Weights of a small transformer language model: a variant of Adam for these matrices.
Each number is 128 + 24 x the weight over the matrix's rms, rounded and kept within 0 to 255. Layers, rows and columns count from 0. Numbers have three digits each.

# up: layer 5 MLP up, 2560x640, rms 0.0262, rows 2438-2537, columns 400-439
# down: layer 5 MLP down (transposed), 2560x640, rms 0.0234, rows 2438-2537, columns 400-439
# gate: layer 5 MLP gate, 2560x640, rms 0.0269, rows 2439-2538, columns 400-439
up2438:131123141111136135150130122105144120142135097172144118139132106078136183148149141113165114140113114079117095112133127114
down2438:152071144069144142161110108132141102122109130114161103130146084148107108166177156125148113176112128108119123084113105085
gate2439:139132149117158140118109157103112111131152117136104144140150119095168126135135163103143142139116100139133096141121125101
up2439:122086124126120134134134128112146119169119152142084144115129141162109099154129143131158104128131067138146146148114123154
down2439:138193106136101133119122154134138110131159149108129118158113101147133094153115142100058147144170136115172099149165096085
gate2440:124119114122139177086114124121182148142141092127140093107135079098126116112151119114171123119068116160145153133145133100
up2440:104106158180117101105141118172132116144136125139144162152114120156171142172151130137142148136111088104092135153126116136
down2440:158134141140153140100121123099164139118114126135143167155127119121135153120151103115132130161126132133115139116149166137
gate2441:127156093088173119155148113136133108076143101134131096134155153114098157187159146127148141119127123137122148132174160145
up2441:097163126108140122107149139104111152123145130116143184159105122121160111133074122124114115153102140118117115136106148141
down2441:149123147104166136127123122074168151113090136133156103124172157096156122128103134116165123122151122077142153145136137106
gate2442:136155141131103119149100121113132121132083127127088144129131133113146127136126126104169130132129153140150139137095119161
up2442:138129116132145130149125119151114152111094140179092105184141115148112152135143127153129099114140119122186108115091113123
down2442:156134197187112133111102103151169124125089177142157118109135076146148094138162112152131121219135112126163176139115123111
gate2443:095150126090126180149145178160102138082126122105103122112162134156136154102150122086139139144160148086105130148114110135
up2443:110112170143095138136116154132139133150145124101138109111178184145134167139144179143145129149138117119154111175182161133
down2443:140142123164148182138136131156102171090131124110113105111153113145149145144121148118096157116172154143123122131145084128
gate2444:092114174127190112158123162144172153141141151177155164104145101123105145144149163173153124151108127097100110120194103124
up2444:164091109084096124127119136112138173172132082138103151094138125122138157124128144126105132154122110149129093107122112114
down2444:147179123113144103141113157094146111105107127135135114111137152121144114131141156116120166120155120156109123119097106139
gate2445:132130150111100118082135122170149178110134121101157116125145122117113116100143084168090157131128155111117151138135135129
up2445:109122149126120154134087161144135121145085179121133162118104159135122121117153135121131133103125099145160084086104124177
down2445:118099174110147129142122152190122135149111134122117118132123113094102154118138140146141124169140151146100136079143129126
gate2446:117113154107134117129113145154122107108096153192163182072163147132157161147169134159127106144141106126116131117165129139
up2446:130135142180103161110079163124121099107130139118083074134115124142120156120131077146148133117127110132135108150138168137
down2446:121099100130153152118131163147097138116139153137096117112126141162127132092113119171188109123131101167112152095116131137
gate2447:114136112150081105139121113123142124115125128141096115115149160110120127137155117170109121136173152131152116098151172130
up2447:136109129086133155101152160094109144086117121104112135128170120144117169104157110104148166131093095137130116183165110112
down2447:132101134113089131144146122114118130161120155146108133151146139125127103171091145138132082108123135125144154115141112090
gate2448:132104142149086113098123135165154115096128112114142152097120109095146142102111115137096109115152111095112093156087122124
up2448:119067115172100149153123088120102177136095153162122110122143128109087132099134142109110130130100135158154099111142148119
down2448:119138115124122097118097129125130125194157144122188154158129206123117138115158126118164130096110148157123160081144104102
gate2449:146116139136122142113089102159116136107164145132126133123116131141152118119105103090184116125161126180140116132138119120
up2449:115143162169129157130133128100176150137115160148103129096123153147133132134128102121132099087127118139110136133117117100
down2449:162126131117100139155083149146075134133148141133099149105115133128137125133144079118132143103169152119110144108130126131
gate2450:141111128148101138137107151153126106133107136141114146119180116114132105065117082148099160119121154142132072131095161168
up2450:139114110119169087115136127107139115130146117077154170133090157141144130117152155099135132126155089132113133140141102092
down2450:151108148104120123161141152124148155101132112164152138151134116164121128126146142124105135086162183141121138110182126120
gate2451:127113127093138144117154131116100131135104136134106110098140115126120135135127115111151123126105085178140156119188108126
up2451:115127120120133094126152111082126177111107064162100156149127116129147119145172139093133134147115115163092110138147179141
down2451:084142115114135127156150161107124117154154107201108162128131142150137130120129120104139143171095139155123164133107132124
gate2452:150142094097130134134112114123128101120124127128177148119130083131176082124106124141140077143149167105123138142153148108
up2452:129120099088130117097125176145111144110151143128104089159158156124111106093111117129164155138128162147143110077133133116
down2452:120105117140124141157146123107119143131153148144102110133148109132127105141140188130147133102119087156124122175108133116
gate2453:080078109134134121131122140115091150110109105167138164117127116153113116163132103149137160151125119114126133141160138164
up2453:106156141135162170136116134144123142120152103128130139146101129126154161125188119132098149146113148168122126160128118103
down2453:079145090134116139124141162121131168096089152123130139145130140110141138153134146149094102187113121139121089116131124151
gate2454:090118145129164106111113113136126162104103108119152156167119083098123129131109117110144158146121158139149073132122116113
up2454:137159143072125165120130139122116152108161150167110155136168140125089155086095159159147128135174131113135133133154141113
down2454:131142167119184148128104130152117215183126069139100102119126107083149140105122155095122145137173149130151120128140162118
gate2455:123095143111138148148147111115154120131106120174126147151141101151102106148123105167088098130113109127135100103105156088
up2455:167140134090116144143097153088124154075132109120116146119140095134119132092133121124090101122150171142123169149118145105
down2455:136125130111141145095102088121158112096115126124133089177112157109137130118143172115127107190133102118122157109079154127
gate2456:141104132149169129124100139125201154130164091142090134113091110126102129119159168099120161138178180103109114131190104114
up2456:124131099105104100138114140117136135179127160149175097076120141114086091078142178125130103139134095111125162137139176118
down2456:097112135105106174133124115131131120113151122202131134141125120164080126080111126124147140155105170142157140127139106096
gate2457:120174131102128113101109103151142144181139097124154125122123148139154124131118097169150142113119112135144109077106131127
up2457:152140147115112133140106092124140125137132120105155153171150070102126089114152158084123116125120118158145142167154090135
down2457:113115133113126111140122156103138134139144110117145112129117125144157119095094149127116135145104087131126163154176108122
gate2458:124157133145140165099150105149124108128126078108169146121130125105142112156124093126111097126094161151194149126113089095
up2458:165110142129133097116117149181143112121134151152104152117136139138117155140132164108114178113113133120106123123153134126
down2458:166131165145106156139152105142150151159156147184111120142162116134134151167134135103095101063110154094128138137116107119
gate2459:118129122101092078127147147124115115109151146134125108128110162124128127117120184114169123132137124129153141150097154118
up2459:097103134125149164120106124138146094157150119135084175189145113096143103124091156088142154122161093141115101136184154124
down2459:119123135119071124138141139137141126129125115131111155158120116132106068167102150114157138146097122144082162166132146145
gate2460:124138135159131106153155106158126118113148113118116072115173141116149075139129127161107091127109153098134112128137106098
up2460:118172151106156130157113109136130178111132132078167133116113139118136111103119101138093085127131114152092151114150142147
down2460:145112169123108141123119159112138079126076131113138128122135107092134134138161173109142101118123110101143138125105166088
gate2461:127150149133158080134129153103129142163117137153137069137170089113175137134132153117125118127137118109097146128125130122
up2461:155120140123140123133160104106129107120079147114165130116138122105099109113127144119152164129101098102133154160122121088
down2461:150111133122142149120143112151136127124150121081138158102077141138083100135169098116133105107126129135100116119137143134
gate2462:086096129127122134133115142154131142083078100099088144151143105125133078142145105110127096130130199098139151128113125105
up2462:120085103122133134123097142146096124097122107136103126121105117102111114122147136132141179115149167145139096145135140134
down2462:132136121118115105150127136067132144085093120125088140144093101141135151140142117119108125147134152116133129147121134162
gate2463:104134107121174155092134086145156161127136140126141112125130097123141132157092091093132108102149129142104094146177160170
up2463:148127123171097100108159135102151126121129154154157151130100131139107158135115090134142126122136134095126109129146139105
down2463:088167111101149078118115121098092153119152153152099134126127120131127111137145121105102117101122110113137115133129102170
gate2464:146107134084113113130147159131181111119108105077147143142136154155088123118130125130152119108126101117111127133163139089
up2464:095138172156096172141150122152157110122151063150122100153142149100108101146169167134126147108166128131106115134108142126
down2464:115122195173146156082124109149098133135151114123129100126096148094125118066140110131112137107137177088120122111148151157
gate2465:084130128120090084144146132139140141088126148159104098162171108103131069155115148162123164135104148124095102167142117147
up2465:138148119103137095130126143088112119093074150124109134160140126126124170139128073135097123126095076119053117138116143096
down2465:106076144137146063160095117131130149132108142142121149123107116146126125118151138130081106134084100137134109120105143098
gate2466:116102116148172118137132131090085081138147110130129160167115134160122156133147143120119156116152134085152089120103113136
up2466:115116096127128086120162117126121085150117108111167123103130093168133139116142125128131158135128132125102146161102089105
down2466:104143164092138111151154152145104126154136150108130137102119122107118139153169112122125155137135143127128126092101154147
gate2467:122102134136139138129121105150140164112147127100149113154124137139127116127120144100142136109139136157131114158136131137
up2467:137129087099107126123122120155133119132156133129131136123101144129144100154125161145139090143143128164101128134130125106
down2467:141139144105089123077110132127088157143077106154161125157096127110119172097123130085121128179107144172133103117094121085
gate2468:136109127156113096162131110121152159148122105096135109121115110111129088138089116097103111134143156140160128089146154172
up2468:087150144140121181146128160139102140136084169131135128149139122097075121128145151121094109109137113133115126144150110154
down2468:071124144113169122098090118140105153131132114148192075119118122107188152107149106090146145166138122159144124141156118103
gate2469:124151156143126102098168092135123138150170118104113140139141144150170115125106105115113157126134147108168109094144158121
up2469:117130083144133162108098104114119101133123119145170115122126146130160104157124185146120120088112088155108122144059175125
down2469:148128113143136128114160089109086110144097149118136109100124099093188137166072115060098122084113091120138140127138098180
gate2470:119129114138086147112136132101103135093126080043135175093136187113106116132141105144149138120135152163115078117155146101
up2470:114120134128117166167150148089080113072100127148105128128139108126165127171139163134152126130173169154136127089104115094
down2470:108114088154150110140127108159110160115176164108146132148148128155125136118122137176111115150121113117151118198098135158
gate2471:135119125134110140122170118083186144103121147096119131149152141167128173179166107098116175130099125134084135158131167133
up2471:132109155167083175093133126147117140112124118069125133085117176106166139119097078156109134138136132119155081132161141148
down2471:143136085117125126150124108124078121111133129122148159176199074153164118134113150093157105134148135101193174103117127115
gate2472:130106145096136140113119182104124132127135153101122161123100152139118163095160056122107174151147110124123087125161144111
up2472:113101139129113128121137154108087112092104122155094124141151123094121108102157145093163171124126177129101126107132119105
down2472:141084147125148118153097156123119130122129160129125118129125104091096104114122141102140141164134148121079157130139128182
gate2473:150164126102122127115129106141148141161161159135166146128106116087136138132131113168146124133100110130138160111163128127
up2473:147179130100083138131161151174098144138162150134097151147104175086139075132118081111119147092150095107107154090148135171
down2473:110149119114124147098177125131100125131147156144136138097115113127131129119150105134133116117114097109126142138097097139
gate2474:088110141125081100106177102068097171116096118145081122128162135159129130130068081150130142110113141114102121150136114152
up2474:122132135131158139125141121133112108143155119136157129144170112132119116168131156089154090162124136134148133111130134153
down2474:129124110089136132117113155102144138133164140109130136129150137153075121083168079164077156139130140195130149161108099133
gate2475:107148151129139120079152095127123115147120124178125130127097108122114142162186159144114113114175123133108107151113127114
up2475:135111158148121129120133101115097126146108096163111147112120130122120125171124134095164139142102122148162142128148094128
down2475:109151150120110169143108115135128148108109119164099123106069111149150082172152100108075122162143117121109144120128092108
gate2476:115118149138124120101134126111123113150162119094136088106152147123150134134127106114131131141118120147080136132125134100
up2476:106107125121148177117142124075156120130145126140137128126180136160121139146147128135068130149133112122103156071138152143
down2476:119108113141149147157108142131108126155110111104115117140142126151134066118116128131132110134094092176152145179153104109
gate2477:126149142121098116074099121149149157128137129131111146187189132116155147152152116143135137103140163146129102125095150128
up2477:123085149151113109146153162125122137137117119103187129117097152134153165107149131151166100134146099133180146163123145088
down2477:146146136165109133105147127125124108105127131102116115124105188101153118125109151121153125127100141116129142145143107146
gate2478:142179147141113123130111142084115110150124109144149123146137146103134115127118152120135144132106096132141103148139134143
up2478:110109134106140113135132101107135140110134093132101139104131152137153137099103135135103145157128155124135116115149133077
down2478:108163142118120143117116119123177112074129122127120140095144147097130133112147113158140159180137096147148077108152129148
gate2479:158128095128123120100124145159140129122120106099113123136066127124154167105146108139143130160138135122124136122110128160
up2479:160102139139095088124095106068095157154148141128091143090084171136139129133146082131125112117135122103155125115145078116
down2479:101147153125115078058138131128149173134156133083110159084117154145105105117103089130123131101154166137135087126088161132
gate2480:146144181120134123097114156124118134167142146101099099134081186114188137124139099180109136134129109117098171124096131159
up2480:132150102094154157118154149171094130112129072137157175142122151115114150199142156102140157133124135126108158141140138137
down2480:144120150172138117126184154114149162097149142107146115131111153151159160115147144142150116084122152190121153124133161157
gate2481:160108142152125130108140138144138168106122104153132125140133146077132133128152116142118113111108143139105095115141145137
up2481:117109144159160157146142145197128149138086123139150138154121138133122158146089172171099122125126095119119109173118184112
down2481:142110118104133130181183077114109138074092107159082111148089152096150148135114164143136110137143113097151109148111175065
gate2482:141159164107123145130107139087117145113094115128125152118157123135138128142121111126140167128110149155124112139149115103
up2482:124174142116135122129109124143135109138124124094108132092110142101148117171133153098104150152157184122130119115164104148
down2482:111097122131064166154137124117121089124106083090148131149149116115137124119164140147143127149104115122109133114072161140
gate2483:082080152157142147126129085161145073109148148120123120134165147131145155129150155183090125158109154114126105120141165125
up2483:096114167128099095111150097136109141129122103115118106133111122119125123137111155081130094128157130144139122090079114124
down2483:125124159094131126120107089094149116147111144147192141139093121142096136123109091068136155164186108143186107113142125144
gate2484:172152126137102062122114110119079085165119163135142086135128121130116128102100106095123133114169128093114171089156179137
up2484:121139151119126160124142143165100128118125145083115091149130118132100138120076134119141163113169156102147109123123113147
down2484:124128147117113159124154113098128118107148129136155126126158141136129138081125089099109109172127153162073084108139149136
gate2485:133109145131111149105137086152093130122150109083145130124137114101132118112114116143130167145153119115157149168126144148
up2485:160133119151159152148133145126157167117125145124151127166130086150125110127124131121114080155116128115150113153124110164
down2485:104135098157106108133125161112099142137125077078125137143100145166142163155131125150121128137134088111127132154132101141
gate2486:137104106103114140110131172127149161144125167116180135102124104116117122145099142111163165151112136118135149158127089137
up2486:085114156092117127112093089144132109142118121165120129085150160188150114113138152106142109102106092098122123149130148134
down2486:137124094162130102141177157113139150150129130188115165129139117106131144164117162132154098129135165139109129136110089156
gate2487:158097162151120155130141148150146129118140099090152129122146111135142122146101127163142140112129111161134102181129114086
up2487:107164156115104110132133107098119151142126133088121130123146088167149126094130139072064143151121121109096144119127074118
down2487:096091115156103074150131151134152104099091110101154132114117127152082148149144108139095142141134116107115138136163139138
gate2488:124111155116100184116139103156134144099064139179134145108127157090132110133102088132150103137140108155148110178098104116
up2488:121144157174133142091114155127122124082140176144173150121146158070192124152129157145141116114128121120119102129113139122
down2488:111123153150143173088125120126154141125133124158126157162128128148141103110126155116127130108126102179127117154097071151
gate2489:127141156148124132099137150143116098151083143131124125148170143130168166119134142151119130130104165133131103106154104177
up2489:131160123117145136109106104181123116086129115087119155131099154096109097187110134086117130112168123130112097147125136091
down2489:156128116169124165118114148115126120170114102113118143134131163127119148157156155093117101099106194126147156125148140144
gate2490:114099123096109162111126115131127139113110120137095126127101133136134162127125144127145158127148109115096132125102119115
up2490:152135154079158103126105076087099118099124119165101097133156102121139110118170138103146157146080114117126152115145122126
down2490:090116122105135127158164151133153136097150142144140148107135108112120102114129142124074133145106116147101181149129129132
gate2491:161133135110112111121155121138172081154146136090088114163113137134138141132126138123080123131114156132161136164109127150
up2491:104117146177119130108154120110146136146124163094148129159116142134084101104162109150111143127150108112076072084159121093
down2491:142123130177156097098149106122185148150138167123114120084087134114087137097123105146109124086111125097128133114162115142
gate2492:107141141148103134111181085164069093133165159099140153142137100151131107146118140106098119135108135135131116125120166119
up2492:141155108089149126141122114169155106126086162096141134133107139144116148156110116097134113143160154106169140101143162092
down2492:130123081112109157125181116137137110114122100091116133108128114153121168116101154160133109088133151101129158141145148114
gate2493:112171132120101113151129111130159100118143117149133155114173133123085146143109141153123152123125171144102129125102121120
up2493:159125136132113162113131093112104144156125098140154135116155151116084114109144131130087134118133106113148096122121132142
down2493:174141191097110159106154109120123102158131166179177115168124098128072108085188134137124124140114177154155080130125121177
gate2494:161129146126126126114144106131175146131122105144122119101129102135158131123153153105122158127093105090138128120109085073
up2494:131196070101087095140121123096165161140126149143135086131119174147136123128171117131159142184097111132087138133133103152
down2494:121138134111130117122124127118172116176169098144153145178162121133170110108157147095106105198097162109130136166102120100
gate2495:156095174136127101097119149118131109143125132149123094119147152119135128174107129103169105124159125167124124176118158087
up2495:135089118115117079123103160106129142153140135130130147161137163149137118130163149159113126104155176104121121124152142126
down2495:138080093143162116110112141123113102129163181134085137117155088089167105168129147142139121130133134151154124136134084129
gate2496:100112154146099155114148124112130131146143132123144153117120115139137152086128124155120121127121155106149073098155086115
up2496:125143097106095136136100128136148103116131137099124111143099094075154132131113166128160118143126140146114121109119153140
down2496:118177120137198132108131169116167070121123138134119111135089166094134107122179153123128114163129126164119138126112154154
gate2497:146139114130105126081143147127102110080127083133131116183153122125137124152098154140139117132086138146118126142124109098
up2497:101102138112114120144109148114157119099118101136109167153192114101108124134103160135111133155148129140129149147142160070
down2497:140102056115094163081134120130082118150160086115164149126108151156143146116150115164145131131081147112113137114127138123
gate2498:105130129162123100119137084115144127119109148130108131137121114087130157126123150104107148125103118104123134084134137186
up2498:139139128109087134129101142112083140175096134098104097117114107095122081145135151151110127136135107088124114134145120141
down2498:126120120089113115110076112111119103129161134147140133149115112127110137110113131114090110076136132182124111103132171143
gate2499:143141160130160145103160145106160158134099171186090118123143139130121136112113137135123097117159110152143149143120167165
up2499:154138114126135148124104122165142150140186131126140127144125100130140112107086134130116110136154136114108101128113116126
down2499:111137134137132163131136114107104160133100137143145095123128090092098113135109128133122125158130119153165129158126154108
gate2500:138140117126156186134158147163141104110127124102130141133120087116138151121128150135077167135165122094152118114117135088
up2500:112136109179164146122103148080163114095147137166097103174140141166152140111135133124111120133158145111117107124140154134
down2500:125123136110131117129125112163140154132139108133145125153137135133130092050126135153137123193087141083143153121144122130
gate2501:121120121104086114128156077106153143119115150169167099085145129118178166106145174128132134102150129125126127076104176159
up2501:111127120120095120134160135092142136137132167129134155090169100135134141136130162134153122087120096133129140147118173152
down2501:131143151152174077106137085113144115127069131093131110182112076117118119120154076100141091152106122112126082102133140154
gate2502:129134110094136121102149141134138116167136089127149128164159117102145099105114133088123138121140109143099082110172152098
up2502:086147132147069128093150125133156142130134130181130119131107133124149203100139118136098154121089119125157100157150127149
down2502:066123088075115163166118147094106063115155122120143111157148118082159151104080116109141127123151133096160103168127195146
gate2503:144157164147120113083116134121156141148102112119138176107151130125120105172099088155137149098119110158153117099172115138
up2503:153130120152144164128118135153107080130127103129134111129135095075141107141082064110150136148104149145182114100160123124
down2503:113125125114123104131117185126124103156085101144125138133134083097143136139117132148154147136134117171100150137179103119
gate2504:099125189128077151109110125093140154122111110149156160115112115099135146094126132163133134106167150147176122134146102104
up2504:118106096126163131125056092155096107127148112090143082154111146162141132151130107153074103127163182105072130126112126100
down2504:152143078117118101125122145121143165128129118138146130206092190173098111140152135144143133096170165074122140098097088158
gate2505:142139119137110150101124171149093130142135135153158122089133145115137094120114126139186128134134106138156148118138161090
up2505:170124140101200125096158102150087083123136131081138113152120132115171130158085107138152144096090097110107151150169069159
down2505:154152156126143175152102116123129111106155104124100111176121103112129130119126146141193152172120159103114133135091155120
gate2506:121151167137105109120149075138115170171081120130132153123136130104177144135126138161122149132122118125101125115103115125
up2506:126118168103133164114154109157108101148128108157137152087108092117083121064164142116129178132144133118106125113181088116
down2506:147104126125115115118099095127146137159156129166134135133150120121108136126204146148143155123121117148143110081118113116
gate2507:098070130131130136136146116108099162161106107118145127123100127121103089121122095156131144121077096105180142175151142097
up2507:128159118117118125133132125100131123135113121099082176128144128162148161122098126088124073116106137131117108138124116147
down2507:121124171110086132128128161120119132139110112119147174121113137096155109116130149109127122112178122131145115093147143132
gate2508:144142145154197161118147104137110128115103138086096144105127136102110144131153113126110144095131169155095126124098129104
up2508:169125156099124137132123148144119172106130140142122121127135099108106174152164143167145149151115141123102148084148080171
down2508:127097148094145097088106121158124102157134095146080125144066139128077153078152139110133103111163093134140143112174096113
gate2509:077150187106149100113146135098128128110078128108179113106137119152164098125095172140133099100138137153127150139123169162
up2509:094133155152153120138127124096157119134136176100116143174120171095141087138103092136127123142100150088149112136102145137
down2509:162122110155129106123101103165130120137123102149151115111134101144124127110155124052120139120115097140141155146087136137
gate2510:137151145143126165159094115147128116113135142148119092129067113157135154111142072162130128115147100143139106142110139148
up2510:140131113121174166125154089085131122135157139112086117142133167133160122104176121122099130134133176139118097117130110140
down2510:114144076130109123150163134169126129120154085156109106127113133129103119120130142131129138166146147120116116125099148072
gate2511:130148144113165136117162133127125143113150175150115127133115110135096158141129129159131136106116097158117097106151127103
up2511:113155122132094151119120157132107132131085099113102160104129093099133092113137128105107127137094114117139111106174142117
down2511:124124172139115155132122135175161147124112113128101147106119145144109153088123132137176126099149144103137112097136135148
gate2512:085151105133111120131144141116149143136087128122141117164160080124150132143108165117115110123102117109149145116114121139
up2512:108134117154161109157152115123160135100150141129145162116110123144117134144103126176142077152138133135128139091078141190
down2512:150120149148110142108167157129089091114129137141105146115143118140123176119117112113131122110122137167139151124132108072
gate2513:105132114140076091120110116131095077154104153137155163114121091137156107142125106109148096128140137138150115134122143101
up2513:103142124123154149109102121103124172116130108150102081136153126134144159106152131152108105117120102136150127135109160142
down2513:169100130104150131141138120134150090109081132161132090097151149100164098120099115098142153129160211102124117132115127151
gate2514:127087122120153153131106122193143082099105112109132122133136113114122139155136101143148148119098138164157097136138090110
up2514:158128111113132149181091125113139150109110114120104133175118149117137170116156158138147139127150134087155146125107110116
down2514:099154092095158101161129154131160139132140150103128102109109120131146102151123165137127139129113096112135144133185087116
gate2515:133150106088110109148129151114152133102119154155107137138124096120145113154133127168159118130093136148118110187139139118
up2515:154100148145130138122128133156088134133141115105087120150150157104115088120150130088156162126139140140146140155125127099
down2515:126115132144156154106118126111084120103145159098130111134125142103136120148098143150132139125152120113133108101108134162
gate2516:155145181109104092119147120145119124167087143100137169129159132086193121126125089111110088142090115122118113157096130146
up2516:136094151119162131118145146110135146112141110132138170104140124098150164129152163121090088104142146120109151147120123137
down2516:133090129145180101119092130121153156083145118132122124113108200109107128148150111101160139132113151144134111147119091151
gate2517:144166121108089138130137166146117129136148160139179120133118098102134127084128127176181119106125128125153120107107124119
up2517:135160152155158105124118121128104093155071126112074107129128164112167118115102109147098090110169095110095135146136161138
down2517:111179121134110127129119133118086152155151106122132107132134091142139108140152115145113136166092095154144153186105152151
gate2518:132128093126108117121137143160176107150104144162153124162150133123137177145177128158172124130115096153188103112108129100
up2518:115137117129138127128128162135142102085128152079122140082132135077116160141165107136123110164117160165185142063157158146
down2518:103117130135089130100109154118079120152134147085126128128131137157136128103142097105103120160149060176135158117098099161
gate2519:116166113120140111142164175117140138155124140109097117132133141129142105189136144136081117143131123105140163174109134144
up2519:135101103151138107098114148114127107124123147132105141102095119109123150116098137120119124094164101144136126142140127162
down2519:137137119057131117090109133116148161121111148136065124099154154138161114168124146094087119081121112112101115170171129145
gate2520:134171123099113105135104110116138107117164117086132149156130155130165181131096124135110120158201142136117083117141100134
up2520:140137102166163164135120106086134144103149116130182123095127156122155137125125088149093116120108106147137122121114138146
down2520:137128130132142164110139106124141121135093095178123142119118111128114113157145145119125107152162147156137093138142128095
gate2521:121091123158117124124135108147082101094141126103108108149074081154189107110072146102148099099137126146143119126127106133
up2521:109118139131131157141142151136166127142167118144106110096114123165133122104159147160112110127105129134169120088180050141
down2521:158121142131113091145136152123137123109120109155120123132094160126139136072153092156155141134149077154111103140123131095
gate2522:131162110151123152108180123158145115148136099108134152103132179123166133144143131143131130116071108132139133096152106132
up2522:115127098145129170122125082138109114144142132095149149116119120154103061164116133144128127145091120147103136144118176103
down2522:175152148185164121124133137148146141162157139126105115086126102119148100183095077166084081114107115130154136125114112138
gate2523:143118167167113123095145121111176179173096148090117099114157126119163133159121182144121134134119148161116153118144132101
up2523:099135097135126121148139131130130168136135150140103168142111098116129109070123126119118171154113106140150166121105132090
down2523:116136100119128130145090116096100149145134116124096088077137115112139137100141139179154105141137183111135102144079116100
gate2524:128106144159129112130145157094132152147110130131113168142116116120127098134140162178106141116093177108106124151120147120
up2524:088161139134140128158110148134131104153092160156163152111114101104114117126156126105136093117155108138130152165154122115
down2524:124157115183155167159146123160151133091180099135138168126188155157059152141147119126137181110168161115120119107059146152
gate2525:144129167162122158103141086149171105159116118142147126082159131095116080092116174095105128103112153150173094137136116106
up2525:147057163128201100139147125110146141116109118136106121118108171135124136153172130164156107134122144141106125150143153113
down2525:165149120134146112141080184120152176179161128138127157135074123099163165125120084137131177120130133169133143151138123180
gate2526:113116122173125139122174144110157151119155161127104126116098142131105106135126111110131088095142149131123114130112083111
up2526:095125141128103150116098131082071150129126149114112103138065174154131098137091144127101132134177116144111132162099090142
down2526:082172127111101121087127112125149144130133108148115121133132136125134097113135127100111140096120113131092122117137136116
gate2527:117167144156129128127170112134163151107102109122166121114105127117156141128116147144120137119141120147120112142126122139
up2527:128123144110157128148168160123122076132111142116143129090067119089130153129133183137133105145138139134120154112095119092
down2527:165157117121188164108154086178092137136094105121107071113096134135099143155115142155104116146163160156134094123110139131
gate2528:154128155139118144133156127152078149139124143099075112113109127137120131133080149112130131125155149159103134086121134155
up2528:088141142102189125128142109113125114107119138106141138127108135108141086125159153149156138133124090139110170157108120122
down2528:109135126107092116146088138127146107153101137144104137141130109098120129113084110107147107167081154114123120088142104125
gate2529:130144171128094109126102143090124102134138168121135120121141115145129124116113098112149131097164109134109145147125100129
up2529:085103062143124146160121132140138165092084162101097147099123158177137165155119102139106147081158109144146068137098118130
down2529:151131143138114115137156129123105120139139135164155116160148098087107144107145096137152144096091130117150128135165106131
gate2530:161104133092129165129149095129139154101113101072123092116140119127122130131115143110130169119138141154145117152110143137
up2530:126097126158166137155141091159142115105098096127120146113129115134144125159177120105102107135143139148141077135105118140
down2530:132124141125136140096158093145126137115111140142124162117151133163117165132144119141108136173109096161086136166118164121
gate2531:156131087145142092119161110144146119150143141169127094115126180158122117113110104155162128153110108078155130141140122165
up2531:104171119116153151106156134094114141126128099136164160139141105146134093144162149131095126130101122159163111122134128110
down2531:113119137128106153113118168126105158149111110134093098139136114155149136167130151099119111143100139142108106176131102100
gate2532:111148139120115116136096104105161160087134148078145143130128110109146100079147124114086092152130133152145117150151108127
up2532:119123165116129125103153134133131131174164127139118100098133131121124171147147122175098100146125125127094154128111136147
down2532:126121116158113135100128117105097126094128126084163077127139121118143165096122139127131122126154113143112162147133153136
gate2533:116160152144100115125142144115126162126106133118126108141117161143142144108136145171136139103136129149146086128125130119
up2533:096139152116119129099145140121132110152106112167141085147112147134124158157131114150116154125143105099131121072108159117
down2533:151138139141112141133114132137089126133157160153154108153099119081081115153134143137143169133126111118142115151116126080
gate2534:116150152132110113120159123105158161155136131098122105138146126095129152129120154154159133163142122203125098154128149107
up2534:148143122104095127149164097107119168144099088072143143184102123145096092100153150151126156163119121112120137111096129131
down2534:155101099148131138158135098090116118110123115129144167137099132128129148139138133146129141178119126110130148120137083140
gate2535:134123154127100139103126106140124115146171160131113109095149096117132110147125151126166112098110130125141124123157106138
up2535:123115139107135153127151120098140131139152124170128139120176121117087116108160122097155148132115124106142142138146100179
down2535:112136106097127156081119116156141076151124143075085098152127120118163164167122151135145138160105098126136185080108135124
gate2536:099116130134127094128134102156128116106099109139109113147170133168158099103104126151126157112140124121138119135170146194
up2536:156143127100121130139142121144093127120100132102089126164141118120117117139134154098141129150111150138128107183164159096
down2536:119136170103109163106130155187111160143094159173107174098109144099147125105107122123111140159133112117147131157086110094
gate2537:132094130108109096144130160119124160097138145096116149154128152089123142131105113140135108125181105141108155081190145124
up2537:130136153160134125126145126159141110127084134144131158132130092133128131106102091134126119123118145114141111132147135078
down2537:114097139147094141108128168127102122131183133193137140165156132113101145133081154120126142120141110101143130180117158103
gate2538:153177093155173133117142104116149164165163076137154082112121136117143159139154124109133132111132130160174141097121119136